From a checkpoint of a small transformer trained on Wikipedia: RMSNorm before each block, rotary positions.
Each number is 500 + 50 x the weight over its row's rms, rounded and kept within 0 to 999. Layers, rows and columns count from 0. Numbers have three digits each. The size before them is the row's rms in percent of the matrix's.

# layer 4 MLP up, 512x128, rms 0.333, rows 321-429, columns 0-127
025:551501468501446501580536579399542406540557510481525521526451566472557515617521504506516600526490523449562548445527506486468516526499530462509560528483444412547497410479412517467493540531505401431466497538475450502531503480559448495504526462491427534524533496637464600568459447514365533485559495516480582540508410494536476531472468403592513501602483561412396495494495472465507484498435
102:480506438530537579453543552561430510521489538417520518516508531445549547481416539497518473487506430466484464479506464540519520510526463517358422510516503481542522498437464472502547363445521461456527526580440633456572585406540612542425484472497501412502516477625471504508472557491535435515474455483466495453481475495448505415520533451592555497488419521433580467488509407478499443532399
034:473444573480501494569460421472474493559559457455656496492513572372543532472501395519394497523554501498508528437449503498501515535460519588540480533443513576490451486447454468493523466553521480585507464483464437519409561460509449437510476454507446566499599582543584426438433544385502397447489461579535464451521535557428444501458463496534546496512496518437488530561544541452524555488471
025:562572481480419398544502469534539492508462460479406527573496464441527441511489465458484395414512528525498530485436576632440548457497448550453477500448460463495572459573462470523423474491516537476454542500490437470471509528468460482532584496514557481485431525559500558417502471499409533490412489445536524418489577417566442549489450539532513485490554511484406517431558590387484481591404
094:513466468555483471416496494504470545512508531483555524507498516500471515520570551443535489493459495560455486580454518531501507465441540586525542457479485468437535531473487535493571533465475572475529546411534512553500450535473487497407555597487565463437547459499512687523393610481491555460533444521574443579548456454482485436455399453471446406511429486612429370453523534544478446499494
028:507464510507512499571391524480452471541532576502496591617542522491482521493515492480499475478487520540564514503463466540450476521570532475541489510520512506523456523442417458524591383464609575495382519495525367607417446424500536469500484400411596538542512460577574402432525502517457574500485466424393508491547558430508465528504513482458555535546462491500535499509536505546559514445471
020:495495490497529467574493469452534442475511523417492463518560495452406464454559450496530420449485468487576469491534403578473542474466441552562585509418470546475486460495414542478465470537532403433483559516513491516471528520463526392469512459595597519408506460510496506539547422494519508417446415410460513491572457538530516615496451501516553404571387443519498572525480553421448527584516
031:539558479488471517541566454475548489434553491485441499552467527530518494475504478481417470516576476371465495463500530393422456571489569477543476557375494535525428435556507434560501467437502521538489521489512498505407484415463411417448620459411612538436556423506481545530611545481529488503395485483508450530454506499467485512528460500555558428435560419464462470507516593469476501507466
022:549488430419447506572520549489540344497550520509547545453437484483461458523535474481472482543524515479466436475465537617478438455488419534407476542474458573565485453493421465558533463490439554548514511462456423552482444506444439401531463469474491465485494418557597430584521510541402528497393472523486594539573546577496461537514519493589498521476457507501460538455489586458480535442410
125:449454528543416448496493544518540485442460596511550450626474512513533492438570524513557490508522498512446521603443495499412497504553528453506511433421516460374469561479500547503522500493526376459464570410563487606451449571452483497481576545543497422508439536398516504524558514579564532463524407574429458616513477562525511564459532515547474498510472442491546496566504495512491556511586
025:544501564516465498543448436541429476378530485416420509446502433504511508508544485418484512506552489442532457491439502572453497445578552427517577519453505524578449494467502509465573456529504466537533425475480481512388510402492466429537602463502555409490468424550508464478543468482381508542424525598424641506495528449477484561503521490569574473478464484481546513516451496398477397497485
105:530533458491531484555525429410389535536454479484475480529536431469531509491424509431479506515479426460499517481615443425518465463416523451481491481559548517534474465465481606450536492473541530501575463518446575506474522467462606599520586537511556407450431574457514532521598488494528459631508448514444484514557501501534458472427521472509551451576504496522504604636467530473546597515447
113:437517410565524577509498430548402460494475500460434425614480560431538490578547543498457458441498434426427559393501471490416546398480503431590499541500534565562458411516467478500516509611501426488518547510513500528503471420461490448420494483551495482538498473549528515563502462420550523576497546514472458485481497518366464448537520453434444491490403509519603514510545490565494552477526
125:483506438469453532547559401504413508515490555481552603468565544483493532563572488428489488499549545539559500537484413439438430455557544501588584505472512524494470433494539579467553453589524544473455509536557559588434433438535430422481515583529526469478465539501428504473414505546441551433456451557539515480457507467552385471532492415458551509544500473450538611476435432531474516437436
103:441447543511505400552581520477458529525529529510488500525500560500441460397555417476386464458557476512535509528517430494486530460451443409529389512413483443432583574455489481428570461529438505504438510422562462541508527533467480462567562476551495429498547482489557456435517555374470507537418461483552479559536503543491515471568590559470567444472380543429476471526522460531499530512414
109:527523549566405482490422511467491538604456575545427540579482442448503546438416509413563584436465548653590544461462462549538563543501479552505425520531456513491506479477477448420541453595490504490474571473405507434444492522485481508529542422487581542477477469494546511467443454466502454566481467527503495462427487542527578597470524475534469486536554564568410426497496591503468441525497
111:397482403522508518488492523474459596579636451562663508460526603511573497532522531548442476516548531481488533517558468519486563541461421556597505525486489466416507454471570532526561576503525535529579448555584493468477566480485562553596535476431486435460493561555556441523481566569457501504468568478407535462512510522491498451493576528534531389466531479494513458560493476549486546515498
053:474491545486429466515439520497468435425519535501574416513514483432549443548462534505430496530509500420442511478365531427550561517555477513525496514472502556437552565641487504337509532477464497474430429468541545445555552526479522488464451446527531524515446532526414465574503599570479531487528552496452527594530510487569532514468489443560502476521517613487396584486446540482568566453481
116:520536379446433446443579574408474568465438487487454505568441579341513608517469493457516441424592544489542439480506515494494510488501472504562473483495501559523477519522571571525503484491544525491423518478476485477460580557527449447465525508520522419444457540467518506513528366493531462470507428543494616452478560510591433438574467431576488469499593557486471497536462516486449557541474
127:484473443554498545542430446638548502581517531517508382572491504539488476619504550462521586494442549489457552436463433479421507511542393480481559545492424560486512561490465466596441504446491460521522459505536431488471533426494451513543529512397434464511493478479493437469562537412487457446450473555517470446416530483482445499454565504487432531528507566531435573526556444554462548629547
110:429432405467567456482551472472547486563431511420536538603462556472471483447533483555508504457454533521540436460434552538496423541512463612586456511531464447370492430526467516440499501497551531429597478495518534432454501432486512515405432461513501391482470507442527495489422441518510494409526473490479468553508454530527544539477468510509443397391516481543533443422452518477470402477405
089:522540465523546416480586496448519469473499543520500442534530484492537571500569614501432542440496528511627462466461516501457533562517442517478485520509623545526493501519461586455480465505500556492493471359482467415585586546497474479553466503490515526556549577499470609453582467451586562503542466490512370429458425547478492459552525502511405540516501552485452579481449611529551478554508
116:493531417525500499532466447441487542580441636493505517504526561511497468579446521419544493523448610545532486504487603483429504451513526496522567489410529453555471474392511599528512537567495458534504498554410583464508519463497529472474492494480588409497586518566422464426419486477465504459509508575477437476563532557618486479422456487495491599439506547506470461479537549492532513379449
115:533519455460525471487490562455435426540536523496523399407498534479508520647507458467556530489480458445488570560548636540453531498557437426538547520540510467438490470504495461521427559450537491396514619509489523561520551545473530470518456517423443515548481552563413449505471478466557427467432500590495487490562524569524462508466483535614482511511506387505402556499542543488410430476470
108:528457479480498484478485448517594416479441485459623500480440544454554506541524523483514478526427497470467495460513498528451532455527553479412448554498508494503454458513415480505557374384662469595518507392482513583522516511526559583514494547535510514503516495558402521524577471424442559551538464519515481445431555523536531602571466500513535431517586562512512515455501458517392416511522
118:534526426487493509508576399523469547476531518569436599544470451492464470543489454552536551590317468465481505566569474563529501404465512475445499396516544553400506541531434533491508497499439487542509511497575483468532548484530448519536608504563453511457557540476512428542481402479490521487606477499524504538459577454482526466441516503632529533465570497502479545471538575416447476469427
047:497510574489472471509499539587506503507590535565522531535519508528464507582475382455504491400529511514513515521392476527517493553427490530506479514479514356513444444461477432484487411476510449546508462410531443390525541453497436533524626472452477502543552485582468588514522465549438466603423464541464623493537536462599564513398510526519594447418521506478515517533443501471530474499486
103:497374528572486498492525419458647541518442474434544494581531505458500462472555410489434488574509463509501532521422556506555557494458528454490439520510461502521402484529387552446536548596542471447582387501516526491478432450483576530521522445483446471488487466503477516520569503480471499456588505481544611461599453434429471532482554486493565455527506523509408505446558518465440527612489
027:538545486556430446459412469475518436512497535466545446488531498446521548442479534586448478547612481447477457399400525533561583494486537514544600480431567504429487541570421492522523497601509511470478513520541420424461482542495494433455521469602565467551464480444442413511536540416558578563404437405489532552543588514434506515428540492484492489459571423487447501513512522488509490524433
027:561518468574459319464554514470458523563495517450579459520436466546572623511508514482547497448535404495524542490536508527464558531432502488515493546482439510437528546526467471455512437535464431561498491461513514528485554424554484489466419446506577513466484429632545586530423531500482563490482451546443520486584432434492457522517552574594434463490507520460470470547513465471386444444426
023:580555525440464473495478479446442457620476468449548435544508495483426478443544521482514505498534439537467450484501527475496477632527547479473533505432492582548561427515402428578528520519480461500514550472606464587562568449502506561469515409404531564486530509494432443461471558532467468505357460455489523577587474474513492538503396461562446505378553545508466546472500518441544557493504
101:426590518473516500600571439642483494504490536464562547549510481424574514515494445522579446500504512472523534517536554582510543502478501488470478562515575525556444560493381506518456531450572575465501467393447519514542402497569540479497487451500460515546466506592498493404599396507457407388491448444536525463522541490493517524456526490500526573517618513525530503501483587534510580444475
117:550537535584513509611429479507558539526522477564406473504428604476413551458516560526500400503561441523477541601520532513523521542487458499419415528549448543516557585550479544459443450509466463460467517475490371441500490461525441454522508505526459475411462556560521517523553541604482440494450563531506574547493654506502497470500425496456433577520497577447442484575488487509549483462513
124:433543558443502477576456443519549599522438493439540496519383446508506402615552535491485436424417530453496522549465421548549554480451494462544465472537547534531487475404529479576490538470503584517537487453467521472481500555591449540561506533419591494497546445579537524654420458549452517463525459556453499401401534459472491446531498532545520510534507479566522509503465561508433535509468
089:501463445435503527438522429430499575530507472407538563488430365411485516490548425633519513510484441446422582475485491599495440520498558496588443433527506571492499404508487572517454469500475538501520474518514483536454607500507396543467519483477401502448498492446475548498565517483457445518435496503570500496513465557506498550519480441519621426548425571492590534568476442535493515440525
027:506487458488398481504500423504496525470517426372444384383572486519478498487451483532489557417555521454420437425461538582447506545489445497487493474559493467522442470504454495456436538513500511523479443529608505554438428523444477492586538563427575473456441472545512563500538494543403503479482371555496574525510569427519459469420522420532472546434463498509401513490451510455575499517460
114:579503506595498500526496416582459466537572488532529564520483550488507570502527531614576543432506503497497466538484504431579499488580478440466507594556540481504425454545478518480585470555417484501594474451599465462570470469623501471497502465415509465564552607505448560486464470529500371381476560473425489497488587600560464526454464471530468481514497515414467483468490482540485473461505
023:479468546515429474581442508443478397476589551523554477491429511451507492542514517375490493401529436464444398420461561545522566529551547555529567539491441473437446551612525502568559459480441480559515503433545367506569471458474528464428470484477498472463435529482481414506534656531492517515484448440421489454519508463585487511457495563391509553489522496521477477492521532484500538537455
030:468556485579451487509486513379478542536630535474488481532432541394518490520490543588543441523587481411526452461478514549621521525485522527493447559544522550508508484540388424559616481414424509465516384492490453509477594474412523430437566430446475466495476535451469587474507488457411531446600528481522513506511512509480534541482501447512486446457487477498441503495455514459575585527498
107:498521450432541443482436518540507503444547504472471540575542540474481507558509560429505503560577482475410463503561505585460460513576458478492467603556613521583609401563517525494480440544509459464559476543522433434436461491466493511533444553521494501465542447607521469518489488526477538547484422528534442455473488531544397561553578542533508442514507412415593454417541486517373497572486
021:524551452472499443482398486470428492491420583377500517512463463453482425483489540468473524533533525444511487538392575512524532465429528385422537448399522453437498531453454573549442484485491446512463524457598553442486516439430456489451479419464536547457572473565461435500426611490533470467558489504436523530516422394519445578522459552510554445550563533473525502423467502469521421478482
106:487534485500490548414466559528461509415521507510498427462527490441458630553472524502543498515475415557494577523455440449490575399608528581573399528516386479430597472480482473591570523476502506375534520458520481445481548523460507564498425487513458500476573485525458518520481478459542527455402539497458505510490577512439463597532513611567477458506434471572473531432482483475504490556429
124:495429530534528549492602546595499534494493496439629504498464533512471460595491506535503485473549584460634520432518481588460461501525481506535470433476585505456421528487471482479523418461479411473557464492516577511467556555533555461470499548474513486478600544574526454573419519544496494422485468545494503522405538364542406506507518488528505481518684496475452487510524472561466542520478
040:440512507541372477607474531395515474555594589441467489466574482496489424577468481508534502565489507566549516474493494494482518507517464488534499482509525451495360451469449484492414395503467524485531627461610499546471436593485538485513433539505491496498545493553475507482496481526442441475479454492446666498536510447589477490414549465615504505517558448546507498457511551428528511516448
116:511500521570477411507570590489424512519619489487457494477507534468611546454587430569476482491516490505414467602498483483477518623600469475464534444565483521522560523528497486533512516536503511545412487495487455486546526505517472565387476533539543500528443550561531437507510439510526556440486493469559640479467504487566515428492446477532504403620570517540518503483591596488531605524499
123:566459537465389542510479545416498428559433541500519506582462553509587499617479510468530490491480507462432490456537441555413441514483474492400509482417576479466468509512410533463557544578494529520439416508445468440521508448576451528489492470484442487445456445562525545470467474411459511459500571533454504511519430498399529530466559524481547514455590583370584476468469406543486552458439
105:590549464407382423526622466459529495547485532501573509494530455539516469489566447524501484553509464570578501511507474509545528483480451537505520489478507484518562454636471407375388448466510499504517521488562440453490488525547541503469549523460442461420550553558533521540527528526507547529609542372605466540545435564463487485596522509527517443570500547476511470548526441494560454581513
103:394543454412549528507447472497480402419568610466538505493542499440479495501533495470435487506480474518500484465577495550502531564402468431517431471495431401422452469489415460476472555502509587534484515498499499504551546542605496565475608516457559499447433368552524539471559483495522460437509404522529524457552438483459504487445543559524505495465491578477463517455548407494560560604413
109:491401565487511501536534500371501558530509544549523488387436552604474553497536506472452496491628559467555463575455499599464456549505491544444482533589492523545518430467543506512560564601444484498446555411429493441544507572482508516480506482439504409547492530514540493560526496504513538467419428551555501515471479542630565481468494544605518477433470543554530431454479518562531559518436
027:536475558487376384521479551503545422536625619557476512503448448498468457488547538504478488500582541436447451525460461524486458560514494578602523579476515416490452492542434480516479420520537556558525466485550480465561554564459510485438509507519506560568560550591497530460488554497532470490520523567450568522529467413497518469566493593540441512560490621541491535469494562477541538368502
102:525472483471398545547343509552531480621460456481409519492475499486463534537514521539515450566481511486565516517478438475509464542518457462462510571527533488425488482489435486590483477545574464397524519582516540445522460431446445547525480461459536513409520454522482580602537469495532494472503489559529491498441500609454405512475566516470497474599556543655520603489446550502469429514556
114:498502506523498459486494578516492416481511486576508536571472527485494439442542479557576540485523519450523392541435489470513528483478476558493521506567463591417451441521464451528553512535507470400499616485463566483472528463395516439470566489546437549585546545434531511508478444525552418458494455470581622551458470461558484470416493506506542527565543431524485435489656566513512475616424
122:414435511549531447465512401499598549466548471514481532504499501528483512612504489473441472573421458419526549466462508416463411455588510531520559418421551479495514567519429514419500556467449496499450493518430470472474460460499516472512506515509372612427493597544474393490496481469433511564450528527487440505524491505512454503464518525621623515560500579571513475488587527463457435520516
106:534473523461559484532450526538457535485499473541428424523467373435471506511533553480586567473507474463423520546479522431544443470502542530650527564473400485602595549568491586530522456489525528489498535490467605472449548495489534486535455510414457531474587453474509533522497445493536494483550479465447582414514596384521457489506536497446559483512595500545427522492431500551624498524463
103:514500485446495431440524536469507422426462463557556575528469524467491459518546525489523475511538570488520387560548506426509394450498602533486438432466469545540518490492513463498585480536460486411562482476515553635385541499488467421405488530627508475481517500487417498501441479489525496411513399502478481447487492617568482398442455450541521442470466458446569517466573548463557513525491
124:572509515488516418477452579482446621518478538491543533450539501504548481537470581456488522487547475435476507559569555513506485510474393540500607655579475501433527495542538543462475497479526455522455519564490553484483447498518451411471479491457496451533461568649541442485506448475425502525616512434484497573404442497427506440512416484459559548578481497538509480553463455534615458503463
110:503412562550570454489533470424472551458466470500476502497439505484564517512536514515520530488449541475529450440470440444563433457593443583570515472518528533473544570448460469511479583550518462434437511511507512524481433485513519462508454505453601516458540565517409437457501362538548421429404518588455490447430474532638537412508544465575522471545516444524515559453607540491522476456416
026:500533497586567480472485461438472547619580482426541508572381502463464486496477471523537412475605468486417559479473547532590489493427511427503503456548514519549500489506447490472459448428503485495532446581480484520496495485531453571491488408471505508364540543529523433544507612526436444478419523542433461415490557440545552508433528630500459505430493547458514582458452515449505443566504
123:554472500539502530401444595605537441482477611400476428463512462473515484547417557481446520515535485400528495491447553505460513391529520579492543470481526472486459539458508457531493470500542532406451490459577382445452520459530517574495424486401508508548503423520468421484424505459511462543540566546429538428402525477444414504524489515542440470439506503525470544546479583563428428489541
114:489569417606539496479443519496505475493480540492546483554490442505446505344610408563452453444553579468519487508470495477502365446423490490457484554476529595541462482493473467459509503599509521493536550535482563435401535585532521489516541456439546475519555511527468450525522502564532451468413500520463503435488479485448537560457536484568528412582586482541451493498515523609540379467499
119:574474442612494568531499559438539528518522569543547548514549534501460593473417518501497419475465534433506543452471530471558566533420492458503493468597460490562535462443553436414522545503540448494499439468495496480492535601499464325473521568473514512537573474457489509512485535499403482521429539523439599398435510466594461533424406468531551470508504507412436512469516454534489559476550
108:571496516503510512534541507590454533474466515494537415543526451473512546541513516429450475485492561474531552469420527504531534493554479548464524506572367434522481524481554517508545528451516505482500389526479524487510499452344468529512523566623449509566492447495487511505473510498376535522495534486538404453422501659590409537500540557537578505545396422483485561448562521498496410499454
016:476551527505496494506459441465499450500504462482524489542432500507481474453509508445408555438542554389415463452483579489522563547473517531496533525492440500529451429559409407477569440570604547424554529434488441553464460446500430456443473516479489603402456420525492463511514566479462552508525490537480514548687532507490539561567487510569480494455555486402514522551498523381539547519468
106:491459552562494525503482559439543473444408486396437557483484566365518391469493450503505556447535538452500496514444458495482422515529515452564472552489544533515445551522461479401478514541486505520506526502479471474380521520518441453440491505527554437524526528460461571552484475489520517591528443565482428525479502453559518415447462397525499406560676532495516587447433453537429486437497
112:511512568429469399510437497427414348539420545449485511571510456501450492521590522512535543526500542527452455488485418502502358613490537530481487479527520544431538595467447496536435494549502564548538432494454453480549526555500481603400487504525557563503578527530466484599511527510461542507492441468452474448580472543601522419531493451484478514542516428538529497421548473475537534560471
097:491544552432456522517557479588437540410493485492495497534424446527445483535475601465546480547488449504437621531475464481576473525493470470499406544536413477425577540477525419520542497408492521517534469436542510428512575495500500527501513575556515490505530433510474492526525455473484417479486463434400435420484523506489459463566509524619524458637443391547632552499494459492521424470495
107:459560470476435568494496448454390464438525485478569441483438373514483595495574426516464602456594512504503489619455477464449487469517474493505514600544532476475471518553493537480420533490534557492473519450426554480464504478486421396413430469505464406439579469545511489472504525531423489527583513473548510522505404540455522545557611483500521589421507469499459593479563516462487529459507
032:453536469485484476450457461495484452561544558460562509456433498479595465576507459454446518530559581431538456438452540514446396522466496496578488488428460548512480432476469394448479441535449551522571486440523496523526530419536477491432502473415527480550438557547472528557440535467495540519410382423422405492523607508508473519451470421525531501425467481411567390433489474581536510528472
113:396470492518536529528486459487566542532525455523536449494533478425481454478423499430473439493493448573543488526549417481438537568495539532485540505517528501459472467483473550435551417404528460470477488493441524466348536501537511476429543468434432435531568582516463417508498549497527550624559495437491568349526494451531557386534560494509559531485461417481506487564478486371500497493560
044:540403438437465456519442559555507486432485548527550393489447470534499551419454541542474448540527415454516512566468452513502463511539532463544624621502509450486506494413516496558552460398491515564505606480431451462526448410507579499481578375416500516483466518414458537570497628507509451532431458522446433521508494502485512518424466562542469499525493465472488506512445421501498546483438
106:469478552477496506505510509512456577486490540436517468478398447509534468405410496462568466589531592566528574520553469525544511504497459432473399504480504526483425468447490420450501497399510494504541486496499581580564498581428434510469518509438461524454600465574449520512591559573510488471592466566472531491527497455485505497547459477528572446571443509557585546510396496577521400614460
117:569516462503485502393548483542476480572544533430527561459495517439501589498524536569489410474461565438435553460533481528537538449468500508524502471458646445520572459507413555466499486506528522468449416501472546436467551555512458539520502525527484436547430378502432533521449452376563476543524500553407542525465465461460534503479483572498489471592632528445496409511463468589548466459435
134:490487515536542519480530597500453548576467513564561523574472576500571474517476465466480527405463474434469586554460504471454533449482547584528474520580475561503527500493529529498495544556522435592482556435505536454444460425491454465488453417395592479534548524505545401466484561393527418490481535576582526527469513549573446564451459524457497538506475489560467458662579561505447430475475
102:415519410465429508508487520425487579492544520489504470468470489467466506505515469572492482469438540465382544509549453501570527506592446474606505494398506478486487524384440518488497584493449511513398477404533500525493460558490505517552489430375455454385548486498494393517532493492476438513488581550439531533427536408501502493476602542444443534578537500544539565460406508510481469509594
029:492460568436494490509455501457483495480560643513540464519520515500563413509493470430544574515583510474530437451438469541539521497512581514515427497487498600512580474528456579507582460517500504516487560536555393507438517561453451458430503467497511442424518570510531483412554394521418491502527458465422569516521456437409560483432473523445431520485536495528466566401496389525570579524423
120:378534429493484503538540401407493495547481554470575512548473457558566508514489455475521418441462429460512516426563521476447488444515531442493490425492486537444536500525500532536512477369367514502516533491476502540501473498492585526496521550432534486519611536477517455524332396494540578429478498484519530517454539517424568462443507512531559549446499517447520532458485590428607447467532
024:558423501576496532537504540531547494598502563488564460494418522414557478500491536416470455547530528467462493499458575539488523477504435523488467530406524531470427496548487433541523473515438531502461569541537505613471434496422461583501438560490541540392519562559471418460471570430439428450542379455429483464505502384541362506479544524453433509514527539498482530495515600526516484541432
098:459424536570454438485516556572439530429488483489596523554546385534466516511502604399386554440408522434532438537481461474513545529457541506497461515489505462462466491490595505422469473532558469456493479433557508474480560415534503540494479477451475499454518481396548536507445524525587483418445568505506484429465433452581514391397505546460530470515458541435501550430595550489511493522567
098:528524433541424525532494398488446573477430536467474529562474534437486507494381433507517492487560509525594489444475441501421408488404485512586488571479472601481538460435512535589558585579435563435445576515592482455428502558484426550543517493510523499489535478506468485542422443488522539471510418571547444502441491546453433484495470473483455489492585605521417552549523587521499539523497
090:486477540475576479512568575598492487505434474416542487512531544464504479532516465459526468486483424438505466435472507531460570527451500551454444439502508582586444478481438552444452486472506478475515553487505552506483499493502488453427579634559323437607426562473570497502446407572419501560560502428580518549453540454559471550478470419526544536474521500519520466450493523466475458568411
113:547540480507437495448567495462507511501505451519509545512473548493522553434502399497674505548505522534563502378452485475530501519499460401456457441526419495426495482601528492461495398530586475466542531496529577553504435541540600459473475559557436448484524508567540417480421481563425534465503529482475507621452468547589501511459477493560517438522481581374520549524534481549567489488512
048:512520516477442498448533567391510470418495524583517512540510485365532485493460587519481529426570551540548504584485529543537521495517469534595561536503448484486580533557436556515581553386439517569579411459533481457432500434561474498526454408523464528503489506519449413477513523548550491610512431493443534536583564482526474557510488479486500450520472388574465521465536521478510518582388
108:457492474444502467547514483506498458402473471451472525550451573462521601567537529499520459573514493463641525459462499405559482461521505403597551506431475447424489513452467508551561552538465538574599478477537474398434506389461525506468537550471514510471481492566489521382413435477574480467512496473551521544581556586520480440511547393561526467477558502494434560537565511486524447525556
122:477569484493521574509507520450453499507496544493446471603475519433410473474552525449543507511503477410457506469409562464463451501615502527577423494497525471485468483420645465495534534558522516429429483479514556466564498404510401481431488539452479502466562474523480521549444569452528494430456520534397409385554470530529494536538568460569548538530489519454442558544492447549516567620549
034:519400496512507432530463535520554587592477536494619456512481482495556525512528484471498529536533504472403433460352532493436594447500507560549442501492531561487575514509559424491532515508551510571550524414562423541517509479499508452469397516479455411447474541495492469520464585525491583512434464507411479529398562528391538438445574509514476445497465421463533506528471546443502570522413
104:475539494557438531482539503519481475465497507547458483513515503487514423515594408508388544508446512431589478504448552426543576492552503402539494439441470462519410462491515413477499504512595512566587421516472594506496515519468468528518530572427507444495545443516515469513538488533548417492482506573526454569513542485631410474496562560622557535459584511549503394519435465504490404543558
114:481554512586513522473546551492441554512479459458480405425532417488492496499571529525528583466633543523478467543457446459432585508411543474469547561496486422425447453504529541549492533507540592490591442489496468507474502454550548476445505456486461461481475517482558496432403535447487484455581444532604620536597459523483504579431521465563615546461519478520508463519508441412548557478563
110:508555426451445564407541454636475485461491489536588529521517533449443604518465528502431477455552516523525507406495476423529545574494437422541375486501468528496436452500488541490482403452444545527484414524493405541576470526550464457512494505470515454484448612468422583484396536551505517534479486566432487429519412460492476477521527588514431518531523632475508495487496491549475501499449
117:441477454477512486499513593398561404481476534463466469504486469477448420428463445470516522494477521503521406576485546520504412446533537495545509484501492509572461553521466486495527498489437538492383458402389525464505479499463502480606479425580591509474527496420568447491428499595426409493467524370514460520571560547521461611528475479554481512474474520563475484450474585521611542476470
114:527615415543472480633488525515467483551550592469430524455451464512539499517532535513437583514384503495488488549514521507519458526579481564471507578527467467470552392549486461596441551546447543493501492391516453460486472526453529546566596477459589555505445541536493472522441471450597538441522505459553468566548476522518465448496413466425511477408470424491421557507537528435409475485462
023:541498510450539486577531513448424483606532554527506476487464426466491573528493515508504520519580585442474481486437502515522479499532484518476550492533529544503508451504331460508556458422602502569636457419547462458481526478527526484427496389453438426473543512477439498456445505483422480543484423467449524442613523549468512470572535541527509458558440544442463512457485367547471520480399
107:456477554393536438500526483532526468499463499521478502524485577395465431430549575442587511459492475610509538495470553577582552487451384564475555587493484453553569471472512618443573502523435471581556519469421516438486416442454549499458505487412492468443508533607498503500422408526443513382554481537499518522477471479514502492498513498529424497513478476471493519434449452464558579569484
038:462487356464431515475383451514550434509467570451518478591442401467538518471444504465519517427570522559481512457429543511441510510471428507428522575453550376481546480527482452439532532541455418561409558450486574479554454467464455469501491453422523437448488538532476444537396440521574561489472436419482579508488514538509519413490526486445524505451534500456501478457447489517533531490383
101:424481520530414437557488547517533456494509571512524435467531489367437504572550441471532613446490508412411413480471480516450451518462535543504466534464513477524537524423573471482520611536563426565561536535535558472492628514480469479554493454517502511515497492486585558562543441453511428570588561497409450516408527452497434464545510489508490486477463517439580455488366508520488446536491
107:426516598576460576573451479547489477498421437436565535496427482454462379495446465452495414507546451507484556473551522543466562531526382487447432439441532524438463503559454434527529547467499569473511504445488484502546550498504555528490481480510409565438471547536461456452573526413490349522519454477546608615524546564568501489420438553530466551468513517472511512532513525532545517443480
018:550502475528540481482483463506529454463536484562561486480447506413500533476550541517546527511583387490481366336482538472488500467539465490497516515464409566454608496508469472565530549448473466470508564539564377500491484513516545498496557493457450498540450593525571445582463471476511501411496341412470481481493563499482580544458471451510494512475463493407549492558453498470544558608479
100:476544501451485489529528517473544518524445429466504519546549419604537470501492504534503533569530538557556518456508510490536540484430459507533522553561464385516475438521420472446476526314491517508559534436556444502523526541501483478427439550472426376435445477557478484477516519540496508490555525516621592568510585495540429461557475427570526513516581501490458414463384430461558486448469
020:469637503507455432562465445548460525539536545470559517438514481531481617464465499542518500458570527414447472447467536520517595467492516461563485596501507527487462438589406562492557540490529559501540551430520441518527474548459504499494455503528484458468553413522475492556536612549522570506464413513494456446557550453581538498485489568504418452554537432560527555405368488453453567442543
105:479497433536496432418473556488443467508519551445537475539528542470440513498540506554438505519436448528578500585537434515442479418515456406470463447556475545441524486535506535519451499438437483446414486425509444629429527456470517517543438487559473450560541581518554450539590491579493493547509486544467449439551497506524567523628559544524493573554570509637502545518417514552458583512431
108:524555556404414473578505541468540476537505563491486479547487428583478409524582438433522471472435479522572487401495483486568461533438484474568422446558492435552459555500467532470622482438439484564542469488517537460461527530507485480574534520460558483465575511467484578517491532455507424495468508591459463449417401568507561464534452579474606581445481452464525495491457606442530462440477
105:448513593470422538552528551461589511615438447548540446540539499488552519504477486552421564493490540488400505546494472553499507546587476614484520596589507484544394516449534520487470492484542536423579550410482487465479456471457424513540436529594545489513555473550593440400475438540495531405530465519485472529492450534582495438520444460548522486589435478567504538511485482455487479451414
037:485556375548474425516532474561575446440483532520596524464416466468572453528439507460471543452572546445529449550569436543546492568530540488515520613488464543551443544538471495495491474448487565567579516479575442558479452494578494533426518553450484551400464545516438443508509513547465493435505481518535603508566512581525440498471420523626462463536527487557465534544487548443489378503458
099:431553569570480540487446514443579538448482500519519527585499471557517443495490399515468397473531431554443518466484517453555512463449504513533551568451558444564593493451489545437516477407478546592454441487478409470495588513552473466582553509463498457519485535532484560561391485489521333506518428516530571532505524524453519463474510449543480446424547434450538417511500548470466385485547
109:549522494482399457482463509468520543501529464454490499520562490440549418468562495487545433534477591447505484574525499460569576475497497480628589479610562509437500441516490483377408515494474552420453555417467454434532448471530528436502522565503419493489497510524466538542493524575541524484398573433540494608502548437455414448566521530497513438510420403460515505577459491473493414521523
118:536523511512529556475502453453442558550556548430423401483454444453474386598534564437432503543662476447480462586522457459503470500472451398412521490489484532522464481526561531604466490637556482539540461508533449461454578435496510566567472512534461564508498552479552543497530479542483478580462438533555560471501502472444510569570492559548549510495524537487547501496509548442596545506558
120:480481474497461503564523438505578509472570474477643540512495529428594427408478491533506530462386464514436565419451531510536526503513499481486412431524460543401416432413577535530537421471551509497506429494537428487382552568478534471450609536509499510502500448503499528413516483517561514451503440428541570542492515540521415527458523419507490413544544435497507508469509408513491585496458
105:557491501523452504469543470426515418478442439518553424531509543459562525525537464516377452544487451531501604603598508516519599485474437469578399587407442446404398511496498468509539415453644496522521530425547537570514462508502514556504595535540584447416481514497528479482465497520555532477572484577513500512483508601475503522515512491548511483510451488483452555527451474455429448500474
097:451437577558448466472548561500441474524522449433505461520455553381498477544515577533464603511425538418562555578475540501607551443547434536539413556523513545525509515431484462528448537471598519466535487386434506491436564458406499469544522584447517475543477536505481433588409518447555467549511519475438532526497490451486413410548530520460485468469497474437490577467482492496408450558514
135:607436470540446537513532495512571508492599561499460456415521526475496428540626565522551503467443526518460493544508551473484477531530520436519568512492397528483519561495460432468527507508466488527546529545453498524490548523497479361465553422486472461515418504584444516531473427552574474514438520468454502595476497497542461426563526406486480418474524351554491514492355519488546416447544